{
  "num_hidden_layers": 11,
  "hidden_size": 1024,
  "num_attention_heads": 16,
  "num_key_value_heads": 16,
  "head_dim": 64,
  "intermediate_size": 4096,
  "vocab_size": 12330,
  "hidden_act": "tanh_gelu",
  "norm": "layernorm",
  "norm_place": "pre",
  "norm_eps": 1e-06,
  "positions": "learned",
  "qk_norm": false,
  "attn_scale": 0.125,
  "bias": "all",
  "tie_word_embeddings": true,
  "parallel_block": false,
  "init": "normal",
  "init_std_qkv": 0.0161,
  "init_std_o": 0.00343,
  "init_std_up": 0.0161,
  "init_std_down": 0.00343,
  "init_mimetic": 0.5,
  "optimizer": "muon_variant",
  "learning_rate": 0.0173,
  "lr_mult_o": 4.0,
  "beta1": 0.93,
  "lr_head": 0.00444,
  "max_grad_norm": 1.0,
  "warmup_steps": 200,
  "schedule": "wsd",
  "decay_fraction": 0.569,
  "decay_shape": "sqrt",
  "final_lr_fraction": 0.0,
  "batch_tokens": 131072,
  "max_seq_len": 2048,
  "doc_mask": true,
  "train_tokens": 992500000,
  "max_steps": 7573,
  "dataset": "wikipedia_en"
}
Each number is 500 + 40 x the weight over its row's rms, rounded and kept within 0 to 999. Layers, rows and columns count from 0. Numbers have three digits each. The size before them is the row's rms in percent of the matrix's.

# layer 8 MLP down (transposed), 4096x1024, rms 0.0379, rows 3777-3804, columns 256-511
096:497477520460522555457493506476556505537500561496448521497503506529507540499500501455480491512535504454472472478533491515512528532494444509475480512544452549482482520494490557550470529544485579568385455567537479515549461566469549496506450448500463546569514488487481457479480486495555443488531508486488459566544504448548566507448543552546417539510473488469444478446505466528544531543484486528483511491470530507491484454512482473520552471484505518513455598509479435536497517547513469537450464462441504523472493455529491517557501583578480523485558580447526491476502500485504484491453483435536569550468537416441446541475521473506484472468554580487563478585465523529465576453484509445526493426528485535431538556562500549495489541476472451457462542514509459480484533520456488
096:544477554491491449496488581571473535496549505513540512553486507496422571455503561514575459493441549531495490502508420493487493529529486551511533442524476467490529516587481525467491539548556508536521546440476419513454552525524469494523429458549523583507568541509489545515505465515617528525449513460469448422452576475434491485426520505429497485485525442570519494505523469562487513411488575502492486454537457532562468489493531477608514532496501555426550462521477494529499455539533552444520526513534523479479467461506458561504511461456454510482487444515545487512563538543530455456489555485485556491475486519468475482514548497554484511486552512488455549416506488431419550436509469543512505495411515449473458504505540510437464491459495470484519548511502495514525438420559569
104:488481514451521479585476541562503512536498513489455497541439544484458510485482566493484481474512505482453496486446522475500479556574509455452531474541557461446544498549581490438567517495481461465498472505445501453429542496530523474548520418498475512577405468479549452530559487469527441461526441525497531532491541496454556552534456478508446495548452494534516542483526521471518506528533510414497525449550516518497522523460573519535496474446552479587497468610535532576448479498548493493410578549482422501520485601519526392549566499485498544545422504569491385564496532579501500463510459455484515537477549438449472536456467495463498527555528409515454474509540463508467515467489531453495554536451469512441493495466523477562491434503523488510521476535411468490485468478590498
097:458551434451462474587492475494465443512534470475509573464533459446525486490527438574576475539383466462481564492485437497448449481529536400481547480533543534560475406500516515533419515507452452564514464488452515518501517489485518502472559462551519460450521519590518436527535481571427428502433524487575492541475503497442481446478506456463499457511571473488456548597509448547492567547423515441533540528437527519404513480557550579465557472450475504499491450478503414503507479442510528440537407546534520444490518491510527484484525524563519460522494460541444504438510572525554516441484564549455547532459561544515518515479519496494494481498493436527474419513478573507470523528475469527533535450481511527470486523456518511489513496505536463526494524502510447472591470475482458
100:468448532457533465588472454462579503465458448600465565495469415471531444502487463507526538481522471460491546532537551499440516539543475511475448533442491502511547509436504416485566443513465518580413483461548491568412492510535507557546506467474498447547569514493545444526508453549476586486447578510478532557526512496472550456561447559406531469456543478508518504495510444516566503475457550488429448446573473508527462613517514414526501527534461475451441566497488550553452500455471571521536517560487524495500545488517495550482520495515525532506474470517479498475518464489478425527462560545505464522504545461508531583505491506538515474449480525511445517511451531521501495508541550517527572418500516560480454528493491459522498540518528572489460461511481578450566507480497533
096:491458458496493539446537442592525508461440454478596466527493495479513546440438490530499528477494497436484444511565515532517517515481500463515403534593540461499548498512486449558507426538536543490540470510488561431465521512458539496462532498481517470529538549563570478519432518501529515517542474511528467460570452495487515581520473505464503542556538552503499533457507525474518542470471436486464562489529515447442568511470428496393502457492434474554532538554474517473555563488470480496520459553459497519493476476568470515561490471502490420473462493539542494544509531538528458487483507493501595550492401493435466446483530454485480498606531442506439541405543472500502462601507495483548441502514505503480500518592522501490556524534506535536492487497519598475449498456574489
095:512487536482529493499508537499401535531535507531470559517395478450547460491563528454443511491472473434476563460412495462442527536472489487566527499448428591450516445521507514522464438468440517491545536472597603513453448477480493507508469498520487495552562497446433543506487549494466480495566471499508482517445503517457486558521453455568509417479511521462518423514555434528447544560544528483453617425522528521475570503476530516436482528467467443457483484483508536456539547535472517458462606552522511529589541474466522471553474465499555519422467438526470539540467499520420533536460523554478497518458512452473478508492525494519524534497423431556483578481660476476423492507491500492540437495481532539524500496526512520553492496534537492531487529583500467509477519627489499
094:464438542502517513477501537456504493503538545480482499480500453537455533533527547472446447527529543504515467545452402471536557530442491476527452528495512513528522534556502527574518511489479551406440517465517519547501507495497460459517489468453539614449478541514497529535520513435488564484447405445442495514429479482437446580456481460515521593489527498500473519478540515564517479549511508516566447457442462490481493500532495476532524513495455477470529459512495489514532509446577497510525480546476572511425466478541481468490484572463484541489431518465446435506549457521453528424522490558528561423478478497497530551536509515450542529489551554511503560463561489511520436588523464483405440484477547519471480507447545527548411495488477506506511484477521522540502494388478488
113:470506479458489484524529538511511482520557574500370521508567435413579469503493497489505512506524510518463482485449486481518520440462493551484538516479513480485456472526534495520504548521546482528572516395478404506450479517489507525538441485410508480497455533526554519416454540508482516417473494494529377501478574507466484432549485558494490424476505530506491419505457460457428474522479499453531512529517483535571425472493528511545516515458520483568389563499480493472513518513427519499494551464550438479494523504486512538422527530523424460539441538491482442469448482539489512516443565520499494439455523486416469486513523458410443450494503475499493527525451552520480451494537553482473522495564574538405560414510505501483503525504486501522415566465502458526482569524527589
102:486440459471558459505464533569526570543498515442500607490428510478477514487458466521479564562579501471465394519558527501524508488497496450419574459497517506523520496447503515484518440494585497438545534540523479565486516444558503555439570451452507512498463526607556559553488471454557445504524499458509504480425431472480550486513476523603544525509510494521464408462506534390525499486476456439522557489485492496540512515513450483482512574553520581497528453487506487461503522421440453438536441555455474568491501452519542493514487410477477493439529511486489497435499488480479473494502539517517504444491509535538549504582530484532521436556495454478517510507533496492541556551472502549448499452458508508527563433410500528458454494576558589511474463424424492535584472494485530
102:474513530551552446460457624433556537522506556577519619548473552491496458488531478472533571474505435488461488497421495546493553477529512582524441424583512530504464554475525449522525557504441549539450580465573475491518514463477483376465520476510416478471497430519535462498461460538473505480505513511547474507484496491460504499532429515510549458474480566415487493510538422513472510499501412494576496485502523512535558547433546443554511438467537531482548541468555498538524500448504578482511469525530452508474532483514568463354484473443490461508481564441462442467559598461465470478555518528553553556554513522458470507477499481477471505461510448551484443469510539488478567487495500496538526544507469559542478454493518547488445510488484492450486503475498483479499509560469487
094:452513455444534536450478513508549494442505460512520474450459483512494521515488529511501504450515505533432550489580497455541487522486502573444459502461460493455537470475529475489543539471518526514512500453581515487568433479457550411553493499480510381421486441499465489585451487424526474514509493567447505506491501503580523504470555490526516515496456502536434500552518500518542482501527527380525512489489524413480440519510507481541488577461504525518491437487495459439467517469578544510427488465556553461457525557466476489578471439455518528489529575482461491390513480485504532495485507475534573474484527540500484503456516515492485472550559516440523471488535454519495508512508469506505539469506451442465484503505570458493533480563509491529415482472519539391515457473436493
107:569473566555480496488544562479460455516515465515507444506503495499478499454483439518548481396497475515523501576475466528623490541529437522501539525499462490527504507574511511526531450556518460456488481501428475490512478474493501541539454531545500525471491491529482520490485574510417411588523504537483462516506425489465480511513461472531514536433497543520490568542455459509442560527525503465508523481582492461537468463436465532576514461474522509557483516462565470570444489472465397420505428511529504477517507543469523434467556535496563564501460472456549552446527540517543464454530497560505553533481554525483550513570502489437512551468495483548454525450458517501477495562539456512439540515462544512470505556488511534508517490523530422504492576529480437396505501448503524
100:525474389438480456356528553479523481520535594460530519472494470449515476539484488471468487528515492466516408533555450485485549556469510457520485503471534488442584488527506526406522577465469514475548476479449474513412492496530524478531471465401538500490536502455392486466503505531493552499479502453582522543555474475473432548491529439496490442500492511520441470485520508538525442524459479502461565488507513514445477478431457497491524493506473496571517489458525497495480512569507416460474524455510461440541534478519457535578503495516488474579475490611449507502583464471510505514589494486447587505437539513503461521539499429505465500542481517476408563487370499470499457523526488490468589446518510421532557555529512491521544528510568494445457462472507562476445528499475524
103:497482493471528482517457465544458410436473507537445463494473512489513458491514472424472479509518527536509411469470495461501493521478444486481498489505444521492551573480547494453470462562498572531546487452580497493438404533532456523417433456477538468454457477551490508469419401472492517533519498493448504483472475512453526458530508508485522517454598495487459480503477533509422482447535494480474446474480516544531528438529533490484448488478430465499487513491533431491516467459485546503433534496514474525447462477484532529555472413566515541478521497474482557472494533493499471419529470515535516502515497486543523471477513571513543460565476514485468508504542562492446489517539537524533471471573537424449442473526471502452471575548542493521483460619503547538545447480536496
100:550516557470517553587489503548541501571496496443508539441455590481535488529597473469491569441526526487496551551556525503504546491577487500457493512501467501427496518461448510467519511497521515542522467503607489503501478449485483526607397554518470436489504446438565563460540487555550509559546539517474445485453512457518461540586474424414520509524516433526506593541484474440490472448476440474439537515474515494507526539497505499498500467501540442537548447487561524525572452439515481445529458530561491520499631421469475529496480441475508419520458523582535487529462566468489426463466528509531530537400525454515520487538533512499449533435552535454536531504573473522465489531536621488487472554525422546532530461493464452460501466510503483500413446465499555458474482503553456
109:551461545536599674463495513543528488498497501445507533426450494520534506440482566496457473565536479550475495496477511504474503468529522472445441478485403521535403432512547478512540544479476494505502537420548440421454513514501500444486549568492470434514493461479484525517444512513484455400458536517482523573413524506538435496507487491445542538600427498519523474458484473500530574599474394456466556497550477455474450481529515496540495553433484564458492492457464567477472460528607502492508551501527506515553443479463483506482554464544509457482483467481515543440462529515547524518502461499472554496485463474441501466475487445512496559499510427506476465521554571470527450560504521512505472572512486507545532513495515491475458489494449506485468491522504521477453514525506519
097:487502504506523526512463470549491519465498540474454488531470519510391506456543563507518521523538542517503565444506487528610494477441472526457492478511526540617482550538479424488490484459510527522462487466497551500509522450447512529509505473463402532499436517529510581504455537544483460509502487546603481442528452438463430473606448476558526541454433526444522488511590524527550513551441522512431545529383529492473530544483500504559572479453548530519510489481514478456445454490502484551539493560481518510545511557502528586498488496529464463458511526501484512525539443463486548504471455532529514456463439533519415508558436470532487531538544508419475429466534542520573474498460510469504544497502539530611559509459442542471504524415502598493452500497483490440499416490446521
095:541502545525519461530487508500561543551507493477494540495490515537483489485495494505545587496461445506452600496512546487503489515489438554500502496533455501481495517438504482468515517538602438528363508460460546518481456529530484568524502441465534392521480518549491515518559550442510569533446462468432527454457569455512481472438504483503497547454479462574517505547537418481458440494495500489483525414494478537495471496480504479478441556454515470474496486486558564544505414495517529495486482556558526487470497453524576443525525502497539485509539507544495519509483490391421552514465511488504474492547506473462547404519509515513453474492444541520435452515487541503438481500504485444513574476555509538506486391504515564461458550535493542475435453485538476505530480511439473
097:536484496491520491458525478431487479549536471570441378521434521461534454453475507474476508507541505485511492434509459525513502567418546503506456553567534508565530563529482554579526510531482518501498500519516495485445461476486484487486500491504571536551480489612510398530469438580421463520457459511450513559482497505492467637520430495542502509469471507455535613503521462476511557515497516498519420525548481506464503463434531521507431508446429495475518481516470506454542467520489534466535508547528449560492491509457530459561520538530469453456509540515514527476428507478494490503480451536474465489497506485514568419489433546504511499500485498568528511561467504568523469529481507534513474551487480447535495521485535557550421517521464467510405544502554521489462505532517447
089:471504496527519499440512480535499562493545581516504427515484514542472539508460486473517416467477405444477549480541504490442503430528469491501566457567466486441493514511467484554569526507492555459539543532522492523506521479458476473463475540498481480449514507454577567537514512534470509487445544461521529489468486505496455485485507445458524498570525503610451478509485497448533483486426520479613523538467539562489468537474545533522483516556487547438483444444432538506512514459525510491471416545509466589534522515467556422489592483473478435540481491393464507477488564455466482473499556427473489529544490464507440555478594557531529476476495483532508342546424507406457525471469500509566526465484533566507547455506491542511475480538504494524488488492489410441541444490494525
089:444474471513526487525487501410507464486523449535571431519486516535528441589463544525556473469544532461506500467574564465530515496530498454535500491429595496490468518546524535508502448527531484490496457504561482528528553492535491505490555411591440509470519472442579491469416512470511532499423538437587495552445495559511495532418397512512522552506508508514477535561454514491486450466481485539513452544561480506502515517503529461516470476475455585530505508437389524494493526558539494502475479466481464429510483522488554500497522475453478459464507491444489519520560468429538539528461515451450429565460493523458471490493431517503481599472494477503528543488456505548438593546539472511554492464521559437449483545543450481479540558511504551534535505512446440495499455419426463
096:556557469393473555492414469510418482513550489437397515446509571449490496453447452547457515554487539507493556509528481464505442480518468478524538517477504520461485391543462509515507509524494533525509475530502526496484443468482495455514492548488616492515447527519445498486500525502490465503470455503524432464487471517477426452528552500500522449446458489505461545453545476519523506490511488512496541498463508434473473500527516511511562508535511538397541573495455562457560564542541442488505471482433529466547476476496488565520538479548474480494467426484493526507535497469544531438507422489544469557415509473540479511465479500594422477486490534544465433540476480495500491433508457551485501527535477491467472501471550530445548511448478554494449521539429544479474480512521491
106:452468511497452536545443517511494554442539494503426547500468433523525503461497535520514602573538500481436616426485524488494478504514438555479534540449561517469470480578536492512487449483444551477507463494528447437487493451512522498514496434473427545545536544451512529469473489469516485497596520506406563500512550488508526443480501539490530488528509553443481554546449458527475532585559476467569469518530559457521522483450483538471481527505479538506466532521486451444542463494505522551480503521541451498501475435494556513457532535534492536526493472493553492538471447560521433438528492440440519541490512471441463509536529511504476601510522475555505495571493515439524505501474496514523511532469541466542482462533400536504546474521541453538507489464484553487493543529474437
094:455469527491510589457572520458507460441550489483550419520479499546542544476491483514522477462472561500434501505556500445493469546500476483592443583561533478444464454560513556359530501493530500504542446516568518512604525555489527495519480469495564499489537449488475536564441518549533497425496530450479515503472504512558439559496513528522418467531514437467576504526443524530514537523488443431517468538510442484474574493507474447502481440461515496525542517524479533522490459509549456457495519539465488446535472457585447486513499457516541540543504458541453525468480516552426548511435504460520577493479488491519453510480561490454563496516560491545451522499471568466465467533481503452492567548439565521447602498494560375492527475519486553459469475405519530494454514463517518
099:479539510514550457458490534490558606513521427510499529527501588577443518485522545535525563546479411408592479552479443530480459423540456473569530483586555462577498515543501525521494493500457513547490476493503573471500524541483495515445542523509544490500493486543508442576478531481529477526482576480487475494514537496510503449496522491438557504519458407522438450477449474483543529500509513517506547533514622532541540496507537448494532465453535537465501475471547530504511465487490541480485595542514495537506484547509513449462499523485585541509465523534548485492532501466492540507462533495477447472432463491482504421537540483499548451457485478436482421494597446526480560485447526505513544463572478495513465429419558558450565473464533510537512460540505480503493458505514485
103:471493557439448485515543553539476516503513455511499508497519570471515562481525494476514493520508479512530504481438573534521489512413510486528445500490497581424487484503445534518529535510451505485504481539504486450460481589489567513521526438466512500454565569451450538489517525493513505542516482488569535475548575516506448529547502537449529469477529466442504516465500477483481549493536504481527449520418469499461485483509480583479515492435409488504466503521515455512466512464572528513516503518494490508491484469485534530494474460512429565482486441503484478504559522487535403487383533520582492489556467535495481510453487422518474459470546464548512516547555557543474509439559517430540525474514535560568521580500480466538500509466521471518425426481540551505510546546510449
104:507533516512532440523514450476481528603501505547482516562499473466536504525522513518559491486507521469580465468565478517466508482496514565437547452508478551508543503522537497577589429454525489511464597471571481460593484462558506605518494544493460492537439475525547470544468529531427510473492512465502480480544554525502515530517510493557562561557463545496464547546523549530491502566515488518579478503526546533550514542469563467430502407454447472469526516460477496465445510511525486523456488468510543478509541578488524532489477478461499500484525517446505535570544521496456517536448441564423512480519498462458485528545503475506528469489500579515509499435503520465511476590472474480530463461453484452465570473455436531509432514436477495499566529565486471463427466541473510
# layer 8 MLP up, 4096x1024, rms 0.139, rows 3778-3804, columns 256-511
098:430472469529491444572525547542601549479491574518464462517511481549524518486499494477552491558474452470498432489519511457559480503505473502536536593508541556548459472512545431479489446496494524515487484523459496541482421500502499500469470539517497503469529502574486469532488490517534546429456570475505437495411509557505459503515528504469488493588442456518519505592478425458431549514499565502497525539523496505454488466510480395479465517471479389522522484509527510528472495501459427495407566468465485459481529461477470409474512496511535462487479513490519571550487522500445530532502517456512446552505471524503535555484533480515526481508467486513523501457499477532500551481533495468488521597554548483496561548496550488410489439482486538497535496504446429403529509512500492
105:470519537587469513467486478496531519512503497499485512512483560518511482522496466533412501428509564448538468492486501541512451452513495585483501450547501465461488471540447494473455498465507539494450472504475468514522527512516494507468520515510520512460543510468450449547574484522543464484472532459484544566541536437482507503530526537534510505490516485559436469420575468509488505494509536473538527543466538487426556529477467538500425524540476534571508446490522485489534431493560497523567481444541486537552474499522502567504431525559462505492478517438456517525527569459483433528472487536479517493486477495494545540484515566518496495474479562521465456469452451494459501491507452579481472580599415458523458458496470503483489507515529552511445441524532484587516533504474505
099:478428510560546542541478519549508539470478578418554453541468456538531559381547605446548509516545533511434438497504532461503490494553534483518480651461522477424483540526503604410530531398539552425507524464474502562486453535498555537515471479491457507527491523436535494441545489530422468497490476486476475593505462465450487519448502524546490541473431511456476483504447499473520496499544459524499471551540453525543509511591441451480488525547567447501491477475457489378529498462571530554482542494495491476433467377524472508477540521542486428535497526481519545470467478477492588546510505445458533465454479486571500476510522580521508514599509509522475516543522474479489464527534451427511547460476557494559525475532597481484500540478518496465433410479480510539481554481537505
094:498553503478523562480538500516501509529456512595544438505524574545478538486570505539429589472484512440533474518532498443508475507468469550545519517530575467445486535481525462540486555465484511481600526511475457574469475466478548555489521526540539524510500490490448481509494503495411430522460468475549505515504519494570540527500440528516473554520500527421519496516449539492553489532496537518519558564440479520528555418521493463531479456469542508549440498492502482449450515482523475496539501461505499583438566447426495579443494533533445475596528506445500462487473562484557467507599521471415449472630553519558510494548450447518530525519499473485507518462465525518402488447534431482539511552458477493524518491472472505510537511503517557534540538552472465481493478509462477
103:502448452534491445450470518495558473536517487516540478538539524458433478514525524452494535509515476484495507471450449491547492473492549503573493470420486545488479499489447514518497473572451482497499614505522487531492480482568425525481525484501520382458449459515411458442486453490437570578528492498473493544475447475426514557469482535432504573506487516487464519457586456499486447497497522505516589457449561533536425473549467436480420539527502432436485491516532514499548455510485478443441438468471585452472557512453518526544376484447508493488480533530535402490433536515514507540456574526518490398526527540482453471539573462498452458524494451598470434509475538445436508524519520476484514456503467544514479458435483531501508480476501495502491534491528470467428488431503517
099:505474468476536480541465460488538445570494519561514516515522485480537469441522466544424526436513566558490473529468540566545498535519481472497510513534535484552478476479423469507509517483510519505454514505433443494478542463482518522478499524478531489460553564514507527510497445430487472511443465511543413535510497576520511520501431507470506522500491496541461488439518429536511468469499508549551486443427520455469466482489465446491535542460549471492439467528520514460480472521474523492469522493501483472608462540494440527504493472554459567493545532518563516519536502562481454493483558549465499543545486435442530551568498471549536576566593580471491533498504500477416512510483558520508601439584431441505469569519479449458482547486462514513532521518506401573534421560489531
097:455534409499495488401504442606495540477495514405480447470500497482511476483488505542500559498489436484460483505475433593507489429480524500548513539518479396426471524468523472534460461536456502476577490572462521546564510459511458536524538472431492430496460481494510497521435435594506491488514579468526492496592497495528455462526491519512509443460545474510473451554501446516427500627549551551494510554461444505556565446551491580541496489474532532478496555498466491469462556584490476500484553448473478459509524510430536490544482550507444522476495476515495598411495491490484446533465507461547494516524510523533503461456456481464452538534475543495510505579503533430615536422502456504471522445528556466586455541507538431497508474533542499493505492567480511481497439516493487
113:409530481517505546460522518441508460496516483474436507445474538493548521526553513501494529557455497533489535508517493507475471560451516483502518499478438503530518467499456479483470423516569562442460505508409463496423455486464528572543463561553473528483524439489486552462482586462488468490564492478535458554564496453481489466540461503598497475447528568490495523451524522497496605513509607538490482490497517553519474534492496509496521486476515518491528562547488443496484483577542453495492543559511573515451514490421429531416482486477489437482453487474498471545480563529521539483509470445522442478510526514459492477551520432483466465488478485546469526510476544504397497557504503577520446520467535564481510448401509495478557447491523536458519521490499446553477539556444477
101:518492528485479450469487462569532557502470462517482490523499477515527518506425507520486506444542480540505498499508413519471461541498563531491504510530466516512524525467483526511487519467500448497544581561500478531528513514538539461466519514545521554497548465458512507568513455507585587469476573496504510457545542558552473544516498465463452435469488515485490493523501544517528462500476497530581517491560472452540448549439497447485517543513498479559514436482525462559438426441482542465542545446471531539485513509486480475513540477466541609475503488506572517483515478507501515538510460519414468536525571506448544534552499435468497492583477501507503534537603507449436467506554498443471531489492540521503556477484487500478525518510442441469580536561487471478485441461534469
101:479496500551455498428522477536508510473584499503515459412565537461427553439452550485510463437515504516471517488491507516551528535496497490449537508463508564541478461457538536467482535424534527475498458420515529470500478517469578491548500483578415489568515468481544527470501426453503452509481450515437526535545495510526498510526505524541502553514477446514484523479483514504489529497467527497530544500507481480507459494453482528498534551487511532552516518490489500413501469501527486436460578535472562568454554534532479536546499514505497523512519494459587491474465522539513527455514462560409520516454434435540504524526498449526508503539452518504464460476523534388470473492504465474498465470467485528515506559424488511507520366530412480411503495413541481491546506497529473
095:566466498469517448517484538510448517500524535539519471522439550552499512541484529503500511523476496582553475485459580509518484454485469468552478497489533468549468548512461514425468392443500500477539430581509479450461504564527475552511568459548517507455523486497489441436528504535474572519527467517500440590503531516516494516518473579505510553468457533501496498502522573449498499498549488475510431469528535573524587434516518456452496414513470484519547518436445426581487518453511518451446566476460495524528535514529514472468552467487470488511494489464484558494465494464521490442535521493537419501448450492503556529575511569553534513497486529492490513467554467446509494500590487500481462551460489513478515447499477508469564514500492470536552488520465508495455545524529536
103:483470523504498489419543498569526474489525539529396444564541540495485494480483512536473406523542483405492434526603505601459519503493511466519432528497542481498586523444538421442495470527587491525466521462526532545487560489419545473450553491501544461553450485477515517445505438570491498504567518515490468514482456505506514499440568456505497488429564468525520512413542465472472477460512554526512458458482491519450503502562492516513555456464515467498462548497509477486545437507446504500555467531539529564398554469444453523383458541499487455532474493477489474498452541483442520498563460530449524531524569530460514554546581586511548488542467472441523501514512530482484571506482508527452524486501430482462434495506527529554454485513506495553524457582474489512468485473473544
105:520473548521416501528511532519408542544485578491493478458486540537519511445510500440487535498477577448509410509478414544582478539549508533480477531483515510471463472503458495481559523568500483487468449498474542486523508512527496541515520464472531547534481521504506431456548519414503452464505511446495469536553372483463485450516484372469432469424474481591537456490552515520537493412504486485433504495481515479511516477545508440441508465494529484383555492546478498469454503577527416408498526523500498523530421482472474501486480504526522543501516513507521476522581569447496505503508520464545486506466437605559522558509443566413533517502445460458534528543442428532521420494502495470477478490521500504570468458467469418464495489513504534559504525517544530536515516504477481
098:467500556507510494519500536450461511549509478426467459500500431585545479537564557488479546482465577414483521525461496486462462537497511462516465490517475569548443486535445498527525542475416452477488492471533468527506534548496478535540540581523547539524488513413465525460530521488529512522516478533428497518530433537489523525470436535481424459499509486457576477516513520489541493522463446499574489465459565462518493530509518545535563534493550489470456518457507446506443500523496478476548497491503514527509481480506494501477470494481471537418492469534527480543493447503541510518523529533514519488534473470509501561469458497527485508458522480483579604560536550485484502519427464432495474540471464496511491512420442514477584445472498442477557460470478474529520517455478499
100:465487500523441517516439457528473508481554479496482514487588502470517509494496495532549487466457445446539456494481573558535501441487532469450485467485527560517553498441495481431525526482537492420553483501450486531529517492490500514498493499530480419449537566532460456534488565465532479497526440538528544523540447480500561524527460491526470471458507442528487476502429463444548509474442490484517459476498527493484573541461520462492535528425439444447474461550503579441449588580489441556508449450475577498549477503461558501442510494490457568522464469421540503436432479508540467578497610498461507545520506494503539544530465478501544460495485538540515501449468522506552423494495455463551490446501484562466496491579566525409526524492445476448540534502475463426533595554519533
114:451543509478503504498518464488487529509488483435519498479455508485565460458467493472553534538437516546510535549470504513520463517490551525492500493451458476556488470467529540456485497442483531463494485491561497470473524536539513495509490590518530458404548417470452495516453471523500436409497470464423489542513436484510460523521472509481558573490564419487553511479477557431503465525484569463592483543472451399490559468579517435494500536520537542545584553467461538491554426535522530503414531471510456468548478420508526495480475461451516485540512423490485488411487524529545532385426429486490493415460470532482481464470557470570419500618482490490425542508517519515473597569452519516527463560537499500467502499404475510524497485532491517492466620474489482483580524506469514
096:491493543466460507578454562482494444533456515416502505502573504448471508444562504552470524502456478588473545523547443525517493491517551508498503470446532430423487468476556532513546545459470498528494568519470388530446513522473472555552567475552533463489517519554578493534519414500422538541508525415473497544495434477491526504507467493472512515510533574469522542526393445609495537410543545513481464476498497479564448460575486467533577478523542525464486461454468457512505467433489503559597482517493532476444495496503508411470553502502547470518525502552525464479509579607498516459555474527467473462582470481503527508411576500494485428461510557512551445521482577497466502437502435498459501464515549471479455445489521514540511475472478452478541481478482526456540485564485498
100:506549513528503475490454463471475540492430517515474394485427471469556519489532531571492479481487468535472520479496459417450508492440462465442514543520481463421510529499463528499521524539444491416508482457555476469495525508556481465520515584484473515514454478524527522465579433521491480481550502543515526521482515493594493477479462464537518499526461511446474501525499594544479525421523412473560476497549492542479487467552570391556457417545477521513529540453419523532512423431538559486474532414522480475544478561448512518610546437523515512437541436570533458506539445541567483522532480460473486533543522486440473475565439454399513489480477455476497487521605516513542436468505543455429523506478537440444524466449489467546530484485513528493507463439463435488503498463468461
094:516493536507469508512471555509475590503425530399526519471538486500524539451533550484462513479474465527588521443508475473599520469511458547489463460511528559463382506473442493501535499515492488499455485460493491418429518531509489445437461455519474485444527516468461541468570531471527467489462478484524497473449579515551519376476538472505503545516553527493477483490468426477520479404478475490484557462465530555576482541557467529474529480477427468503454534446539495565513475515517549501502535492488515600533558486543504536479464561546582558488508486503475504501536496487488509458574500489502493513513513531446479501483500558485491473494464503455526508448517538436501498528536478523490496462509489568548499485492521546489631479487496516546503437550473494496466487498538558
098:562457533528449500488533448508531453523422488499510507449517517546447469479560568498551444494512509539507432527535480472511473555508436538437501509515502589433474480486513521471432493422529471489484468436504523436551488520461472573554504523559535490484507498504524511514561524502522483488490506476500459490507550517471479479529575457582486472610520571501575453506469577543565557441501471501445533483615497542556520580523464412475510452524479468519474512413556504598554514565559594492534496544507483506460498554430486479509549526495541539464553557569511523531505462465513491476490517531546506471484402605452548456470506531477500561511536522462560576428495536539542539571560548472498500485486402498536515520487450558513495418586481560530511482527502553504531478563519521
095:549465538515471451488505526533521454550497505496486560514541452484524443439464452442429577527497463501497521419455465526495412577453439456479586534554531463489584450500545462500493560495490524521534518512489457492432471544530460531452466568492450521484498507525458544557577519544480526477509540496438506471561485489452541445559607515480511517527499512499409497489589532490448490542451520490468499458456499438506457524489450548489497503498557395433504493548546548543500482446500565575478467576488521465495538575470583456498545532541462561571479498433522512532443521554439486458544575501507512562569473409531481514518478505549488460493453484521540505553551526488549456504464477479533473457527488509495515486417517475426436520559491463457504530497573498482436563490504427
095:529508463462502436502476567475511545455516485482555471470484510507505522513534547518513565498556504534526396524518445568509473480484457440526457561455509458465431535493511505440419496511420409441492461553466471472450537508445531453500537513445506455498538456446481529464479588490485521501553467497501546428503459516500497526495461459455593505478509472548523468502482467509476493484510446450452557525457468644507549509498490490508498487530502505488527488455447521498465547423448539500501506451462508508501511510451474450462493524563443480561487480548467463501447493568465448560520543501535456433533475484504524484517517485501497543541479481478524458549461494454520532454516519463506479493571506548484539428524523493492521495499536485490431550546539576461464565543504442
105:520526528460533509543517503520477500523501561475440433506504511507473456509437499452512529521539531505502504514474535425465472475469496542452472545502521527512519528542567556464517525499521442485579433497520578555523488577538540524467547593570502522412438521502443460407504475441449486512499452543492507481516478494504452468511448512438595503488506451457556465464513492482438493441473555466536484492528468517469496534506460534589547507530459497498621478448475539481537470466568511486504503448401530443473547470538528552508483486494503476475519498455574504483478523496483424476477496536534477530443498544533478449468520558585482485533467498454367497552494474480475490542490462452516507467460522527515489495440544497520548542482531533448490546575484501488535452402459541
098:480429495496524419545533507472531497511556486497454517503499469473481477493480525500430445452455548506501526486539508502422513432499547506462547555530515445590561490512494452548575508514538442485514512482460518484499525479521556449469415466499525514560476506425501532423491497464516458472491466556548425495550518545496489464456480499479498524439422543467588536484482473498507483553434541506521523411474561550539490447480568486532465560456556500418518532568512515436484515489464554469552467538534482533462581491389511549493480474500404402488534492550451460547528465541519447551593530526466455518498481586429546573510430501518486437518499466499548572507555475456587492513554508573516521388497426580441500513551465515490494520479473387498560480613526546493498515536526505
100:508486508477514543565560417605507542572472556421484491489543502491542493463427485500549508556526477508507550511486499507477496475524490451470358500551509511538493495517562492446531415438612501577421533501517539579509491434562509568443518514509461447499489514481530483466547595522536480431509486453475594483508520457423509557517544404550531578486468555492495547474508503542483507550540528524512516477493442463511508445541507466503464524459472555498420497429475393483507505464573484513518412441509582491507478471560496450598503491495552555463530498506541453492439434486521504478494441439585584493502513509550448561446440549462522538431544552546409485521488555550512428540455512514524457467456500480376485488571435471506495485459488517506487520502476450488489497553496512
104:543456506510449514454524525481477514492484519538594527451491559535478550538470542470423481532484504537558486522542461454473457415488466453494507572520511505514484562492506502480473453412467406535485525501497460487485440491469457522457491594483539510552526460511495518384566518433501509552476389523493522576486539513516486453557555485543455570522468513497540516510591529604516534542470453534449482501501505557543515549463546517497521494490468529432474470579546427480484561513466462499535515461493468460546473472478454478471500558538502510496520502489490518525477588477501555511518522637551503509545542505504539502502491445499511551541471524518507544436463484480481515591573504538455529437423503505550507434504431560422492530503500452486513573521534468409518483531522502
101:491499507431526533545484539441417533471569468506530502532473437466489524484493534446486451422422487509518528488436449531496522507480445495528482441544533435503430540443491564513455521403508449516447448558434486533462515458465417500419468451468500524473517478534546456467509447505579503549531443456529570504454442505488519541454514455516541485487479544485536467565527515497537458469492520572492536527513507455483533475500502453526456519466515519505479521499468507529550496445523541531437472541500500465502478390433540457478444561555528485520467518564545445460470479486482518478568526502593518484484587525460592521470500557520461498574557464480459475482460527514488562460497571508477536516553433536475455536574561491484510503533441516485484480510530558439525521428457545